Weights of a small GPT-style language model, trained from scratch on English Wikipedia.
Size: width 640, 10 heads of 64, MLP 2560 GELU, vocabulary 21941, 78.7M parameters.
Architecture: LayerNorm before each block, learned positions, no biases in attention or MLP.
Training: 624M tokens, 2667 steps.
Each number is 128 + 24 x the weight over its row's rms, rounded and kept within 0 to 255. Layers, rows and columns count from 0. Numbers have three digits each. The size before them is the row's rms in percent of the matrix's.

# down: layer 5 MLP down (transposed), 2560x640, rms 0.169, rows 922-959, columns 560-639
# up: layer 5 MLP up, 2560x640, rms 0.171, rows 923-960, columns 560-639
down922 100:128161183101156125127146136103144176151133108180108087086114124130117119171096158149087174180115095120111149110143159108157084124137139149102103132166122157130147141161115108189170136102152128096164120114131104143153144124122096133134131104
up923 090:111135165126126126170151137166147088052160135135118123173155160145119086132125123160156123126164113135111115112124139121141106082151174174121109113138126146150148129164114127178130091144125119158144140157146118110106118125149173126138159092
down923 100:143121118112135145128108131122101137158112135108128189147129109132114111156148101124142109104098134126118127102141119106111131107150135121162189136085132136132144102139114072165113115101087134134103202160119124109102132131089121085139124150
up924 111:133188141133093136132153079133123097148136156138135180139137112130110125126107156140138138133141103125132152092162135153177178120110121142098098126149151133106116136098180112153127108111165118132149136125096159111156141133150139157079185103
down924 104:145164121101114138105140169138107123108170143132147120137145121134096106145122188143108104103110147134111160131137160138141121130158062130152136148067132109107137152173123117114103104175129132139124121130134100131134090134164137139150118118
up925 104:135141097134083109143126171144098159129117119136138103167110161129128149113133157132097136153137150178109126107076080120105138093171167113123162125131123097130183108130151130118130100076126140166172114112131115124171159132142107118133123142
down925 101:167121119086146125080109124140133080145075113135152162074131136115106147159131090118127108119120131128113113140154144135122167148119091139123121102126159107109118157146161098104132151175188102105102110121099150150124099149151132122130118116
up926 124:135129166171082140113126123117113146126127134131128136119157138136104133114149139106105139132147167137136102133137100136097123154104155181079134095168131169149147145135120178132131137154154131118120158087119160139123118126117154153093123112
down926 111:112098129115114167134131144104097130142122129151153110132120123119151075148098103151136139114184061151124165152141108152145141122105082125119120132163114103114109114113112089142150154124133108135122119137134099143150112116122134134139137113
up927 084:144111088111104110147120092150127100136118151146131111128147097109133109136119091126094093119163118163109150121142106108146119130133147108146117101078167154111132164127160161091114105177174106103102142145147130119130105119112126081140143123
down927 095:125109155148131161137127167130090137113110150130124131117128113146137152085130117144140134143148102087142120160144151130126135123114137128107135152142182116062144102132081166179115134169166153104140176144148135157115129107144103095135123139
up928 105:149110080135116126108134135119129127119102149112130112126104136113127161139089160118112186141141105115111121125081148129129140112094131137124097130140163136141131115136146117098100089125131128137119111090093123126107124120073143151117122127
down928 101:170148108131043107108153098141135107127095161112120187166118132120171141174105144141168090138140085161102114116153175154136110183148127109110103149122142162124137095154144107106138129122152152115147106083156129106142158178111111092118142111
up929 093:124101124108143114080096158109155102097152134149128130191087100134142141142129122109098167166160144131124118161153145108126122140187094121160119132156115163132137183125152178137145132124113080130098128106127127102142130162124108127112134107
down929 096:114138118145160128141088174092122117122153103114174124121096125158196109123122163123141122160131117142171078079138179120132166158130136167105118135076147120106096134117141102159138138104124170112141160126155151130120137150153127156100118111
up930 088:129137173139153141121099125130129106126097133161119152119099135121135141166144156140133118156094161123123127132100082114091133144138108141039181142128134137146132160125074134134137110141174151119140112126110131095114138137130153109092143125
down930 099:167119100126110132081149131112135122144137128141127148121174139178102140089191144110141119105122132145142109140138097137119129085110131151107135086125098106115106144129104086117118176118143132086146117126106126114105156076117127152095141122
up931 113:155116118110142159151111148079091107096155133128118141110114087134126121112158100184080104130105106134079107098081106150123136146122074145089167126160148169108154144111099149113128161122092151135101161155134137122129086124179105152115150144
down931 103:135112136159135127139121091098131124158133137130172153140147146144127113148143146141120133135168131118122115087118121132093107161115112110156091136151117139145179137165103099129089145128129158123159129105156105117106120153143124115079107114
up932 102:160123142126162145151124165127135171120108124121114146151133113135144125116139162104163144143169115127135155127125145098128133094096118140093107127101158127096120124162140151137137124143158129102163121116131153122119112159116177157136112111
down932 100:142080083125102133158102109096137168119110097193098130114132110130105125124086140126148123118100123195149161087133130121140104111125151115130155124132091185097128136137108092115116105112122114099134111131159139134113128118100100167099098081
up933 101:116110106141126137121154121126132110067119174124133141102075118121161135097110132073119099149159129117109127199123153098160142125146139103156155119088142136128061102134182123101135187133160134143125118105108117121156115105116135169127156153
down933 098:154122114148140089090152123136118144122106153127123111148114109113119125120149089094167153144120073142161139127127148121124089115125114106109152135109102160135084181119154126133101151154113134106145179172138109107162091145110118166134143116
up934 103:156158151126159159123126161126107170070183151150150105137103142139184137130139143144098110085133114145142142117090121160147116138134189170142158100137147130116150113127123095109158137122149101108108117111104114126128132156126116146132118126
down934 103:090182171171136159169119131166103070091156117123120140150133161126107143154148113133124123176086119100073137144086142132119176121184143109164178147123133171140134144113116133149092087098136142133135158121141104146114182091087100087151143116
up935 092:145103127165131065127114081134128118130136132096120073134146148117091102162089146160103126117104103149127087121150114134147116125125130172139109123140153146143111165115144154155125125141094140136149140104119157126148093111136132112102150193
down935 100:133134129148127126120105140118069128177156132125123113146143095160117131156168141115169148151172121140131114125167146098094105127102173124127132110139125100092122156103106150083086118132149130151094137143138148178102160144074126109164136120
up936 096:103115114145116146128108110104103139123167157133145124095148144115147141137132104128132154137097106119162114139157115131143116131098078119137121114129125125113137182112145139126152112167128116137114111144126183130111117098157122112154094180
down936 099:141138157095127150065135131141191171123143149150123135122138102131150112115161180137161107123114141114134098107152144102125116158160100183176134131076095099131130122094163162133106152142126120173148180092143184120116104132125091113135144100
up937 113:152147135100114132099155140115118106143140113098135155106147134094171116135157173147098134139138131163137100082115123116132183126102125152138150103164162134116127144121087150127117124153126141132113118066067165124171097114106160139105126086
down937 096:148123146092130107142134120110089129078161133133073112126093149135092123174092121158092133132139110111114109104132160136067126083124135139099087124135096110123137117167147158143133111129123185147150127134111138150107092109159123112116087114
up938 103:138157177097089109095155098107069171144102143112134153117124138076144126157105167083108091136145071116118095088096152159131130100071116106088142152112134142110127171103164102086117127141108104109098121073102126126113097122128152153097107148
down938 108:119130133094142141178126102105067161161183081124131165128152149147140131118141105097137156149117129126108118125087103131165130105129070094103174158141106126168105131117124150130118125169120135147136136127150119109135147177125115124105102125
up939 109:104206112132145087116118180104155166094095114108117179101103119117139139133152144120132122098142150153095145123087134105130101118134134106142137120128176144121130135136134140176080183096128130148165129133152115100144120098119165175120080147
down939 098:111120159125108159139082124127138138101154126173101106099113113132154082117124135162142097111133101206155092120137102145117132133108161140128108097122126109144146110126154125115111099141097129153090103124139151084125116149124108177148136120
up940 087:114134122126132105134122100125085135147152128111123134131101154095130140154136148139127100083157124147124152140112100102129121096112071136123156085159150120146117086125160113131066180093133147135169157152132146158129107172101142193129107097
down940 102:114155123170116126125124096100131121088105154141133138192110133082181125176157130150112110094095079105115155144125127103103114117115111116128116113178156127120159108117126139137084128117129131122121147167143150123132129171112086192152080125
up941 092:128118148093106139168118068152130139191117144111084162119091077145165142162145108124130106072145151144116114141100098154105124129161094076065138163171146153110141112149148156105100149120166170120131135101153147133100137155108102116128136159
down941 095:104190108139149092100095122127134107114159132086170122155159134112130116113133076114127156119143138106140114117133130110108124092110139104131119104090141148151131131090123147145172126122109132106109068126110118089138133170095109122145108124
up942 110:124111142115127107094179074139093138111090131114097154130178123113152112117173100138093118140148168156113114126119160125115153081112173079125123137117165138188076140143165165090104107063103101138098127118133143123114132097129105097114139077
down942 099:132169120133168099122145134124130082133089151139115119103111113121096134141153087148158125119109087103150142141117106171158107122148132091125118122090126147141095112149107094149149098114100116169136148164130129098167166168153122129146113153
up943 093:110110119108139120096134147115075161136133102153125159117151098098160081148114144132124127103093122122103100139113144120137103104119124147135136105146155109153168196139115113107099144112164193150194121128125182104171123118146123127168139097
down943 096:143123135140132136130111122097098070115076111133105116104137106120126167105130136151083095133143129179135122118113124141078162096091089126118159141122092124155129147117118129114186089135136124132137096164098112101122139104103122125149148075
up944 115:120143118099101100106141102152150153137141123131134111103140111147098109140134183137087118115144140135109096121130116116100120136131169166158123134118171084156149136155128149128113128133119123101101172137184110135128108123123141118120147130
down944 097:132110102132103066126154110122162177104150138116088101142179097139087092111125130132159133184109145100168143121109146130110136117089161138136118128104114137139128112146108138143167146119115067116128133122095127093108117144152133151106168149
up945 100:079103138124173104158130177134156152102137165158134128095146141110111127148117146148137142145127146107155103147172167094137126129117150134133128128106108135150136169074147160133139165132123129130119140134138127134142114149091145180124138086
down945 101:074111109123096136119140122151160134113126096137145115125166145069136088145136148103146119152114130175135100146111148159143141109119177133155118106139147145197167133094198147155099117111100125143158164070105160138107117131059133140102124117
up946 093:141101116115126109121106178143167125139129114128131092140139129154167143122119140120121148112117133107184117153169103138125145108120122168169132146129101084110092137106152144116094113166140131164138129138100071154104124125147140127100147080
down946 093:126165147101142103106127125116157117120139194100152143127116172117139163133132116153136196126113159087120135130108140091195160104115095101139132123135132124123142137134098114158177146108149130096134133133151105168114106136148162124087111126
up947 095:167137150121126161148152139117098133105096144125098149148124116124124185147094123139095121153113158135091113124130153136167117146150125092134154104178163108118124149117142139084155096091123110109071123185144143117116108164088132183108159121
down947 101:124109122128138117118097113123108115151135120126139114158133091160104088122102161174127133105116108142119130160146142106176127124120112104130150159107149147115132129103147110154102143142129118145134128103139100125137113133140117083140156150
up948 139:126104164166132154116152121173163127099096130134153134171172115139151120115119120163105115150173119141112130167166155070125098109142141146112107162143128140122132153128145109109122095187191116139140104147135120093126095155137144146125093112
down948 126:103159132105129126119142107102153127069151173142132116152084114075128169134171139108109106150130114132118120135103138087131151111102107092124118136112133141111077133107136140158113126139125145122152084106175161083164102150150180148153126135
up949 104:112141114115124110105126083142150133121119153131123131162114107109108138144129156086122202129111115121074145150114111140130163105128143133104096133155145119103106138119136145158131094112142116137117114141130094171103152134143115142132156132
down949 100:107145111094098092143102152076130155129137150120139148139162159148119142105138140091128148115141130087145110153131149151135163107135123143105142103128155184192110168083129104195144126126117148106133121116152137140135108107133127123156157144
up950 091:137147098098116101170109159113135134144130121155108176141167106107154125131090133110135179094130154133125133132110125150133120129119124100148104112115120104109120117117076173064116142120168144165084124106091139122105171158174087124159150115
down950 098:109150185096122091113140093097134096145171141123102144065148132097147127092108145194162125064125190113109114141125126132139119147102117152121135113138154155145147121161096148133134127102069146127163111117108096111137141164174122153121180145
up951 102:104179121145128117066116138146117153111160102106109117143115165148160097168139137130085156151079141146152113124120158098108128128119143154164088154123106103155148100130147100136118136122164127123118106142117142123130173151133178117136170174
down951 094:104117138148116108134165153148100123095123154102108127072116081153098128098126091138148164130176135109135106089152128137140085101113130117141094109117112155124171110148154125167099199094100134106134108085090157125095129121176118105118126149
up952 091:080162162115116074110156120149148094126110156112128157096116135087122129143103102145138103115102153115155124116116123080129096141116131126171139139109163145130123088063097112124162107108122171142118110129086081102080101109171089098138125158
down952 099:135143108114135108124139128196110086141106134115147156117128107136132112122132108170124118079110184114128122138085144146140113138159146164164134146136106103163139146139139114098086137115048058142141098139123120127151104137174194098146115129
up953 117:180126142110111128109143081119162117118123129125094109138082117096128127095167125135135089112103147160082135162136087063133117171158088128135107132159137169095141130138148173155145156140119166109132136144135115078099161127118174128100142148
down953 091:121127140186119133127180087108110147155135120079121120102130143130108141121115166136115136148109130112145128110123106116126124144121113157137092129109141132123121122129126154110132112190158156149177151157154175172176127123111076093140122134
up954 100:117114113102183171139116104149147125173132095088157069129117122172114123132099140106139151135119160141144159164107138111082125127098116093107163120123146095104131128128107138131155109127112147156075107094131127140129096116099180098099119096
down954 098:102124162153147116095131099097100150096144178125117137111176119124115143151110128089113173142165150095157138119158120097140138159149154155160100120088152130133143122144105165103141144113147110106146158102086175145119128123094106107114135177
up955 096:112113184135100124134099146110148129130153154124151159122141141130140141155130130164142147097121130125165175130130124109160117132130112062090130125152128157112108100118087135146148098108128170103126136094160147127124162121147123123159126115
down955 097:119147131166108135141189146140096107134102104108152178090048154129127118136107105141150130151131129102080116120164144155108138153101126140107123159139156143140090135139144135109149092131135134132090115102111133119101149146115150105125109112
up956 096:137150134118157142109141089118095103189107153113125100139154107110123138150132132155062105120137086129097118142118130170127088111146144118124178092130157171138163169105121070107088125138109134147142123130147113095138179127159090148139159138
down956 103:135147132114176137149130118171096092097139142146105117151107207115137118130129098134100102101148122136098124105142103138161099095135089107102153135135146142116121165119136132143106125152150125144082104136081161089087152159122151157152158141
up957 099:126094139126142120132108109166130163119149089171152173129106159107137138136130132119110141102131164139138094151160134175143163162099162124127121162145191181169122119123123144113129100095111154132107113175069103119149152166148141097133105123
down957 099:080137128158154121117113102075126169083090092131149141147109149124154108126121150114145140146111096076140152149102128192083121149113078078109124123130100137168087144159124145088129153128100143139134144097138134113096170148134099137108148134
up958 086:108118124143088146126125130136101103150139115199167103130135143110140127115127129129128086117077135161118091136062110115099126110151118122103107139114122128159123101117120149113157098153150139141090145112127151141140117139092118124073086073
down958 090:161152110133135130127146164159129151157127116121114132156129128142122121135075151139097071119129116136142102159119122094176101164139094158119108083155119177102113182099088163154085083128109182116121178119149156121137103094128112084079102121
up959 091:121131165156121175118141106172084104136181125166090157131077166144146164159127099113123136162170142134139136100121123134121077173105114135133095117158093152089146123117141147165106122095151122148143116126099134137145125140120153142078143156
down959 098:074129109130161103132132145096120116105101121127144109158112127115121136122124141154092134102139118146143137140137122121138101136111087157106094132127129142109121193070151135118156146182130102091089158099132144147131142109129155057139087117
up960 090:115098183182128143088127106162114140155132124074156125142135134137150125114130134098119136125106120124056121114124101141159150135132096113130139145119147094145121136167163134089090093145114126129103117194113104144071127132115144179111143144